{
  "num_hidden_layers": 21,
  "hidden_size": 96,
  "num_attention_heads": 3,
  "num_key_value_heads": 3,
  "head_dim": 32,
  "intermediate_size": 256,
  "vocab_size": 8192,
  "hidden_act": "swiglu",
  "norm": "rmsnorm",
  "norm_place": "pre",
  "norm_eps": 1e-06,
  "positions": "rope",
  "rope_theta": 10000.0,
  "rope_fraction": 1.0,
  "qk_norm": false,
  "attn_scale": 0.177,
  "bias": "all",
  "tie_word_embeddings": false,
  "parallel_block": false,
  "init": "normal",
  "init_std_qkv": 0.0677,
  "init_std_o": 0.0105,
  "init_std_up": 0.0677,
  "init_std_down": 0.0064,
  "optimizer": "muon_variant",
  "learning_rate": 0.00943,
  "lr_mult_qkv": 0.7,
  "lr_mult_o": 4.0,
  "lr_mult_down": 2.0,
  "beta1": 0.93,
  "lr_head": 0.00748,
  "max_grad_norm": 1.0,
  "warmup_steps": 200,
  "schedule": "cos",
  "final_lr_fraction": 0.1,
  "batch_tokens": 16384,
  "max_seq_len": 1024,
  "doc_mask": true,
  "train_tokens": 129900000,
  "max_steps": 7929,
  "dataset": "wikipedia_en"
}
Each number is 50 + 12 x the weight over its row's rms, rounded and kept within 0 to 99. Layers, rows and columns count from 0. The size before them is the row's rms in percent of the matrix's.

# layer 15 MLP down, 96x256, rms 0.253, rows 0-50, columns 192-255
088:25 54 39 42 50 34 54 59 46 38 23 43 54 74 48 69 66 50 38 39 31 30 26 47 46 49 65 53 46 35 51 66 48 36 35 53 55 40 48 35 33 43 54 58 58 59 44 37 47 27 43 59 41 61 46 48 42 60 53 71 45 49 68 45
095:51 69 57 49 54 29 30 48 63 73 66 58 47 52 57 48 49 37 59 52 63 60 50 23 63 42 37 53 75 43 44 51 34 62 59 46 23 54 41 54 69 44 46 33 36 54 47 61 58 59 58 62 44 54 46 56 32 58 53 40 56 41 58 69
105:50 44 43 27 45 36 46 43 43 63 53 61 38 55 40 49 46 45 75 49 32 41 59 39 32 57 48 70 48 78 44 47 57 44 48 52 47 41 43 70 71 42 67 49 50 30 59 36 56 46 40 57 59 53 67 25 76 46 45 24 54 54 32 51
090:31 55 74 74 66 33 49 39 52 56 56 57 36 50 50 42 61 47 32 49 67 64 74 83 51 59 41 59 67 54 60 60 41 40 24 55 56 33 55 72 48 52 57 68 65 37 52 47 39 31 39 43 51 55 63 46 12 53 55 38 58 41 56 31
098:34 43 54 41 45 60 62 61 55 69 42 54 46 37 44 35 74 70 56 43 39 25 78 62 61 32 53 55 49 56 52 47 57 43 46 42 44 48 52 57 61 52 69 54 37 28 58 37 30 55 50 58 51 51 54 68 53 39 62 34 31 23 43 49
089:62 57 44 54 56 66 55 24 63 53 54 50 52 40 51 60 45 34 37 54 71 38 37 45 52 46 47 33 61 35 34 39 45 27 49 60 53 47 71 29 40 70 58 48 54 65 64 44 71 42 51 60 44 67 36 69 70 34 55 57 49 54 45 42
094:34 37 38 47 53 48 56 42 57 43 53 51 62 41 68 59 32 68 47 61 38 60 59 49 38 45 55 57 37 52 50 57 53 62 38 74 58 69 59 79 55 55 39 41 58 50 45 64 61 28 36 50 63 50 36 68 49 36 37 47 42 48 63 72
092:39 53 46 33 20 54 59 35 44 52 66 71 44 45 40 51 69 45 50 54 44 38 51 48 59 50 49 72 65 58 44 43 49 51 62 41 21 50 52 47 66 55 39 68 40 52 58 55 53 31 44 63 50 53 57 25 28 39 44 74 64 53 46 56
089:42 36 43 75 45 48 49 33 61 66 65 52 53 57 54 57 62 61 53 30 48 57 28 56 57 48 65 38 58 48 47 53 49 62 37 37 42 33 47 60 41 59 52 60 72 34 50 38 60 30 71 46 77 44 73 41 45 68 52 61 48 58 51 64
092:56 53 30 44 60 62 60 60 29 51 29 54 45 38 45 55 62 46 78 62 63 51 43 66 61 48 45 56 34 47 52 37 57 46 45 53 75 70 58 56 72 48 43 29 40 43 44 42 50 66 59 53 67 61 54 62 56 52 40 28 58 46 63 48
098:64 71 57 49 41 60 48 62 39 31 46 44 60 52 63 59 55 39 38 37 51 54 47 40 12 65 56 59 40 64 47 49 29 47 54 61 48 46 34 59 49 38 69 55 35 36 54 35 60 46 46 70 37 36 43 37 58 59 53 59 65 54 59 42
088:41 59 51 65 38 47 40 40 54 25 75 69 55 72 53 60 52 50 52 39 70 45 38 46 41 49 44 47 44 29 42 67 48 58 60 71 52 56 40 39 35 69 69 47 52 52 66 45 42 39 42 51 28 54 48 63 67 63 48 64 44 51 60 42
095:53 53 60 58 27 42 55 47 58 37 64 62 46 47 41 56 55 67 34 57 31 45 81 53 55 47 81 40 68 53 31 50 54 69 17 60 60 36 63 61 39 79 43 26 42 42 45 38 38 37 38 56 48 52 63 30 50 47 47 49 56 64 56 53
090:54 44 57 34 50 45 37 51 59 47 65 53 60 51 29 50 36 44 62 26 68 63 59 56 42 63 58 35 58 63 41 52 27 40 83 42 26 37 33 70 49 56 34 56 59 34 46 70 30 61 66 49 59 54 66 45 41 60 34 45 43 55 26 73
103:63 58 41 55 48 41 50 31 74 40 59 43 45 52 34 49 59 34 53 25 53 60 45 60 74 51 61 32 39 53 42 38 55 75 54 50 41 57 50 51 57 62 38 36 48 33 55 78 40 59 47 62 70 73 27 25 64 61 64 46 41 45 45 50
094:37 50 48 49 48 42 29 54 63 66 56 57 51 38 42 32 43 67 54 53 27 70 72 45 47 62 65 42 38 49 48 52 42 54 59 42 42 51 51 36 53 55 52 63 29 24 46 67 42 29 61 23 35 63 50 47 53 64 40 72 46 47 54 69
107:82 40 65 60 47 64 39 55 57 38 39 45 52 57 47 44 37 59 49 62 64 33 33 62 47 41 53 52 67 68 63 47 60 27 45 63 40 31 37 50 48 59 82 34 59 27 71 49 29 29 55 54 47 56 47 61 49 49 52 63 53 45 73 57
097:44 27 62 36 43 61 72 51 59 41 50 65 41 38 39 64 63 56 35 53 28 61 46 44 50 49 47 60 58 65 44 66 29 59 62 37 58 55 62 46 47 48 40 58 39 69 48 42 20 50 57 45 45 51 27 56 30 54 42 55 75 40 48 27
089:49 40 56 78 56 48 45 33 62 46 70 47 59 74 68 46 38 48 48 45 51 60 57 44 42 51 57 35 59 52 79 46 67 71 40 46 36 45 58 45 51 49 54 36 39 36 54 44 53 50 45 62 38 62 45 71 40 65 47 69 54 41 42 52
100:48 55 54 39 56 33 38 57 46 53 53 69 45 49 46 65 44 60 51 25 51 53 50 73 52 58 44 58 65 59 42 42 50 42 35 46 57 49 40 49 41 59 36 29 52 38 53 83 50 58 58 49 49 46 35 63 52 37 64 54 60 42 51 23
102:58 52 62 48 68 26 48 48 49 62 37 44 62 62 47 38 44 48 52 60 51 44 52 47 49 42 43 31 44 54 48 72 52 52 51 73 42 43 64 59 62 50 55 38 45 66 70 51 61 44 34 82 48 29 54 61 38 37 33 42 33 34 30 51
104:33 25 25 64 55 57 35 46 23 32 54 54 54 58 48 64 45 56 55 41 47 70 60 48 32 51 57 41 56 45 36 33 59 33 45 69 48 43 51 64 46 38 52 26 43 34 65 57 45 45 47 60 38 44 41 42 40 55 52 61 51 28 63 22
099:52 52 73 58 69 40 65 70 48 69 60 41 53 38 55 54 44 52 50 48 38 52 66 47 42 44 37 70 32 72 42 29 29 62 60 50 58 48 59 35 60 61 53 54 60 26 41 62 36 62 44 47 46 35 43 59 55 58 68 36 61 53 47 25
106:47 50 41 49 50 57 41 32 42 52 34 24 42 49 57 40 37 44 42 42 65 62 27 42 46 41 49 41 65 64 42 58 45 69 42 47 51 51 38 53 47 50 65 31 46 61 44 60 57 67 43 47 76 55 64 56 39 61 49 52 58 34 51 48
090:51 46 55 46 61 41 77 25 60 57 67 32 48 30 49 53 66 68 41 57 37 71 47 55 50 59 57 45 44 60 77 70 55 44 75 51 50 35 57 59 49 59 54 48 48 33 43 35 60 43 43 68 63 47 53 47 30 50 37 74 72 37 72 43
097:85 47 44 64 42 36 47 44 43 62 40 65 54 54 63 45 40 44 65 47 52 48 47 54 51 48 44 36 50 40 43 53 61 34 54 66 32 56 36 80 38 72 42 52 52 35 61 63 59 70 46 65 61 39 47 38 55 31 46 39 29 48 54 13
103:56 53 57 45 47 55 61 47 37 67 64 54 50 52 69 66 51 36 65 38 74 50 43 42 55 60 73 31 32 41 64 28 49 46 43 51 61 39 40 58 72 57 59 54 52 47 32 40 57 50 38 59 51 45 43 55 34 80 31 58 53 44 42 41
084:81 52 54 53 45 66 46 43 59 58 41 39 69 54 40 36 48 45 44 54 76 41 54 64 55 59 45 37 32 42 44 42 61 37 42 68 65 61 48 34 39 49 37 55 38 44 42 27 19 57 56 49 42 59 61 61 72 41 54 53 52 51 42 17
091:31 49 60 48 59 60 58 53 42 63 64 56 71 73 58 48 32 55 42 34 47 42 51 37 41 40 65 43 68 60 59 47 63 40 47 60 52 45 51 71 29 50 53 29 62 39 53 67 57 48 97 41 65 32 50 46 59 46 51 52 38 39 29 55
098:53 69 28 39 19 59 44 31 61 39 44 44 25 46 41 41 55 44 51 56 47 71 44 52 72 58 68 12 45 52 46 73 50 71 42 59 28 44 44 35 47 75 55 63 60 25 49 47 50 50 50 57 24 48 38 27 38 46 53 37 69 63 79 56
096:54 53 60 30 55 50 54 43 53 55 31 31 61 54 59 31 61 54 47 60 60 33 42 23 71 57 34 31 51 41 28 49 56 54 48 58 37 51 37 51 52 50 62 65 28 33 57 54 36 48 41 59 50 27 62 48 51 62 66 58 52 60 52 39
095:58 56 55 62 51 64 77 33 39 44 35 30 69 47 69 61 41 50 43 33 46 51 60 48 51 65 69 43 68 31 38 63 44 69 50 59 60 71 46 59 48 45 50 41 73 47 55 60 29 55 60 43 66 45 35 57 64 72 55 46 60 60 55 36
100:33 81 64 29 52 41 29 61 48 52 42 73 48 41 43 41 30 36 58 45 54 42 48 42 58 63 59 64 46 34 31 59 61 38 66 41 29 45 44 61 80 29 55 51 66 42 35 58 61 52 40 42 44 52 43 52 51 45 64 56 44 26 51 50
087:65 79 42 50 43 54 58 41 53 63 62 57 56 63 64 49 35 62 64 67 64 61 59 43 56 47 48 44 61 40 57 36 44 80 59 70 42 43 48 44 41 55 31 56 54 68 50 53 51 57 61 36 61 47 60 53 32 70 51 46 51 62 48 50
153:53 55 32 39 53 51 59 55 55 55 42 66 68 39 62 62 27 30 52 37 53 52 51 28 59 50 70 51 46 30 42 55 31 44 43 38 73 64 72 43 37 58 51 45 41 31 53 63 54 62 46 62 47 51 46 69 52 57 76 45 75 59 31 45
100:12 67 51 39 73 39 47 59 50 60 58 40 54 40 35 68 40 40 57 44 40 52 48 60 66 50 41 62 48 41 38 43 35 57 44 58 54 58 47 58 48 54 54 57 56 52 58 49 73 30 35 58 71 41 66 43 64 66 63 53 30 77 58 57
099:72 44 63 57 59 40 37 41 45 45 37 54 49 54 42 60 35 55 52 67 59 45 57 41 50 29 30 57 69 64 53 60 60 41 38 57 42 56 36 30 58 50 51 67 70 59 25 48 40 65 56 44 43 52 41 34 39 53 33 65 37 47 53 82
092:46 56 31 40 39 52 53 48 41 43 39 58 39 34 47 36 46 53 63 44 52 24 45 63 57 42 44 68 61 49 56 43 54 22 42 34 52 48 26 62 53 44 37 44 37 58 56 61 47 65 54 32 44 44 50 64 58 43 51 47 55 45 67 65
095:35 81 70 59 51 52 48 52 58 51 48 57 55 46 51 62 32 58 43 50 48 21 53 38 41 50 50 45 68 61 51 59 64 35 48 67 49 76 50 65 35 34 50 70 50 48 54 61 80 34 61 42 82 33 48 48 31 49 47 55 48 63 59 33
107:50 45 48 52 37 35 51 46 65 44 41 71 43 65 33 74 54 67 50 65 65 49 46 60 38 35 36 70 35 62 64 49 51 40 44 22 35 56 61 36 60 69 41 58 37 52 68 39 30 57 39 31 55 66 63 63 44 52 33 49 56 24 43 66
106:81 39 42 39 48 66 63 33 35 64 53 27 45 77 44 64 45 43 41 54 32 34 56 62 48 72 57 39 34 41 38 47 53 38 52 59 59 71 35 39 45 90 21 37 45 47 38 49 49 50 52 49 71 61 39 49 70 51 54 57 74 65 41 31
087:41 48 57 42 36 51 49 65 54 51 72 33 47 49 57 57 41 55 67 51 23 43 48 61 57 61 66 57 63 63 64 57 48 37 40 54 55 50 60 35 59 38 55 46 52 47 60 56 58 43 43 68 57 64 62 60 57 48 56 63 68 49 74 48
105:64 44 52 53 46 63 46 57 63 51 43 49 59 60 30 61 70 40 59 50 64 55 50 49 45 58 66 47 78 44 68 37 42 54 41 42 64 51 52 45 56 87 44 46 49 38 47 46 48 39 66 27 59 80 53 53 59 64 33 34 63 58 40 47
100:49 28 26 40 54 48 67 45 47 55 42 36 65 39 72 40 45 34 65 50 92 69 34 60 54 49 41 55 42 37 51 76 44 73 26 45 65 53 40 34 36 69 52 37 67 59 39 44 45 55 33 55 42 70 23 44 37 46 58 60 47 22 57 49
104:64 46 46 65 47 15 69 61 61 30 52 38 57 53 49 26 52 67 59 33 39 36 41 56 47 50 68 37 28 54 09 54 40 35 46 36 44 41 40 44 56 50 55 52 49 49 61 50 44 59 50 59 28 50 52 32 34 39 56 62 47 56 27 38
099:41 69 56 52 49 43 50 45 44 21 57 42 65 54 44 40 53 47 69 31 53 44 32 59 60 53 30 48 66 59 49 51 34 29 64 47 44 56 45 45 62 44 70 53 52 35 57 50 47 44 51 33 63 61 74 46 50 57 32 85 72 52 77 49
122:41 34 56 46 52 60 54 44 44 55 50 40 42 40 59 60 52 68 33 46 53 36 39 55 42 61 51 52 47 70 49 36 52 48 64 38 40 38 56 52 37 36 48 69 37 57 54 18 70 77 68 53 61 53 76 37 52 43 58 51 54 62 38 31
090:28 70 51 45 55 65 57 51 40 57 63 56 73 54 55 46 47 47 56 49 46 53 48 50 47 49 49 47 51 48 43 60 58 57 39 42 42 56 48 46 65 48 45 53 59 37 22 38 76 60 65 49 64 47 58 55 50 29 64 69 73 48 41 42
146:40 65 45 57 40 58 57 49 58 44 37 43 52 66 25 39 72 50 45 45 35 66 52 59 33 51 35 57 52 53 23 50 26 47 35 50 48 45 60 52 33 77 50 42 49 36 50 84 66 27 53 34 50 67 35 53 45 51 61 46 46 44 41 51
102:42 44 57 64 50 46 52 27 57 74 45 49 28 49 64 46 39 56 42 49 25 58 70 51 42 48 49 55 47 53 53 51 67 47 35 45 54 47 48 49 62 64 38 69 46 33 32 39 65 57 43 36 45 54 55 36 50 60 64 42 39 69 63 49
089:44 50 47 57 70 48 63 47 50 41 37 86 84 41 49 57 68 32 39 42 48 51 39 44 54 48 66 57 34 49 48 33 41 55 43 47 61 65 56 57 30 54 45 53 55 58 68 59 90 51 56 44 67 48 67 38 64 55 50 44 67 67 37 31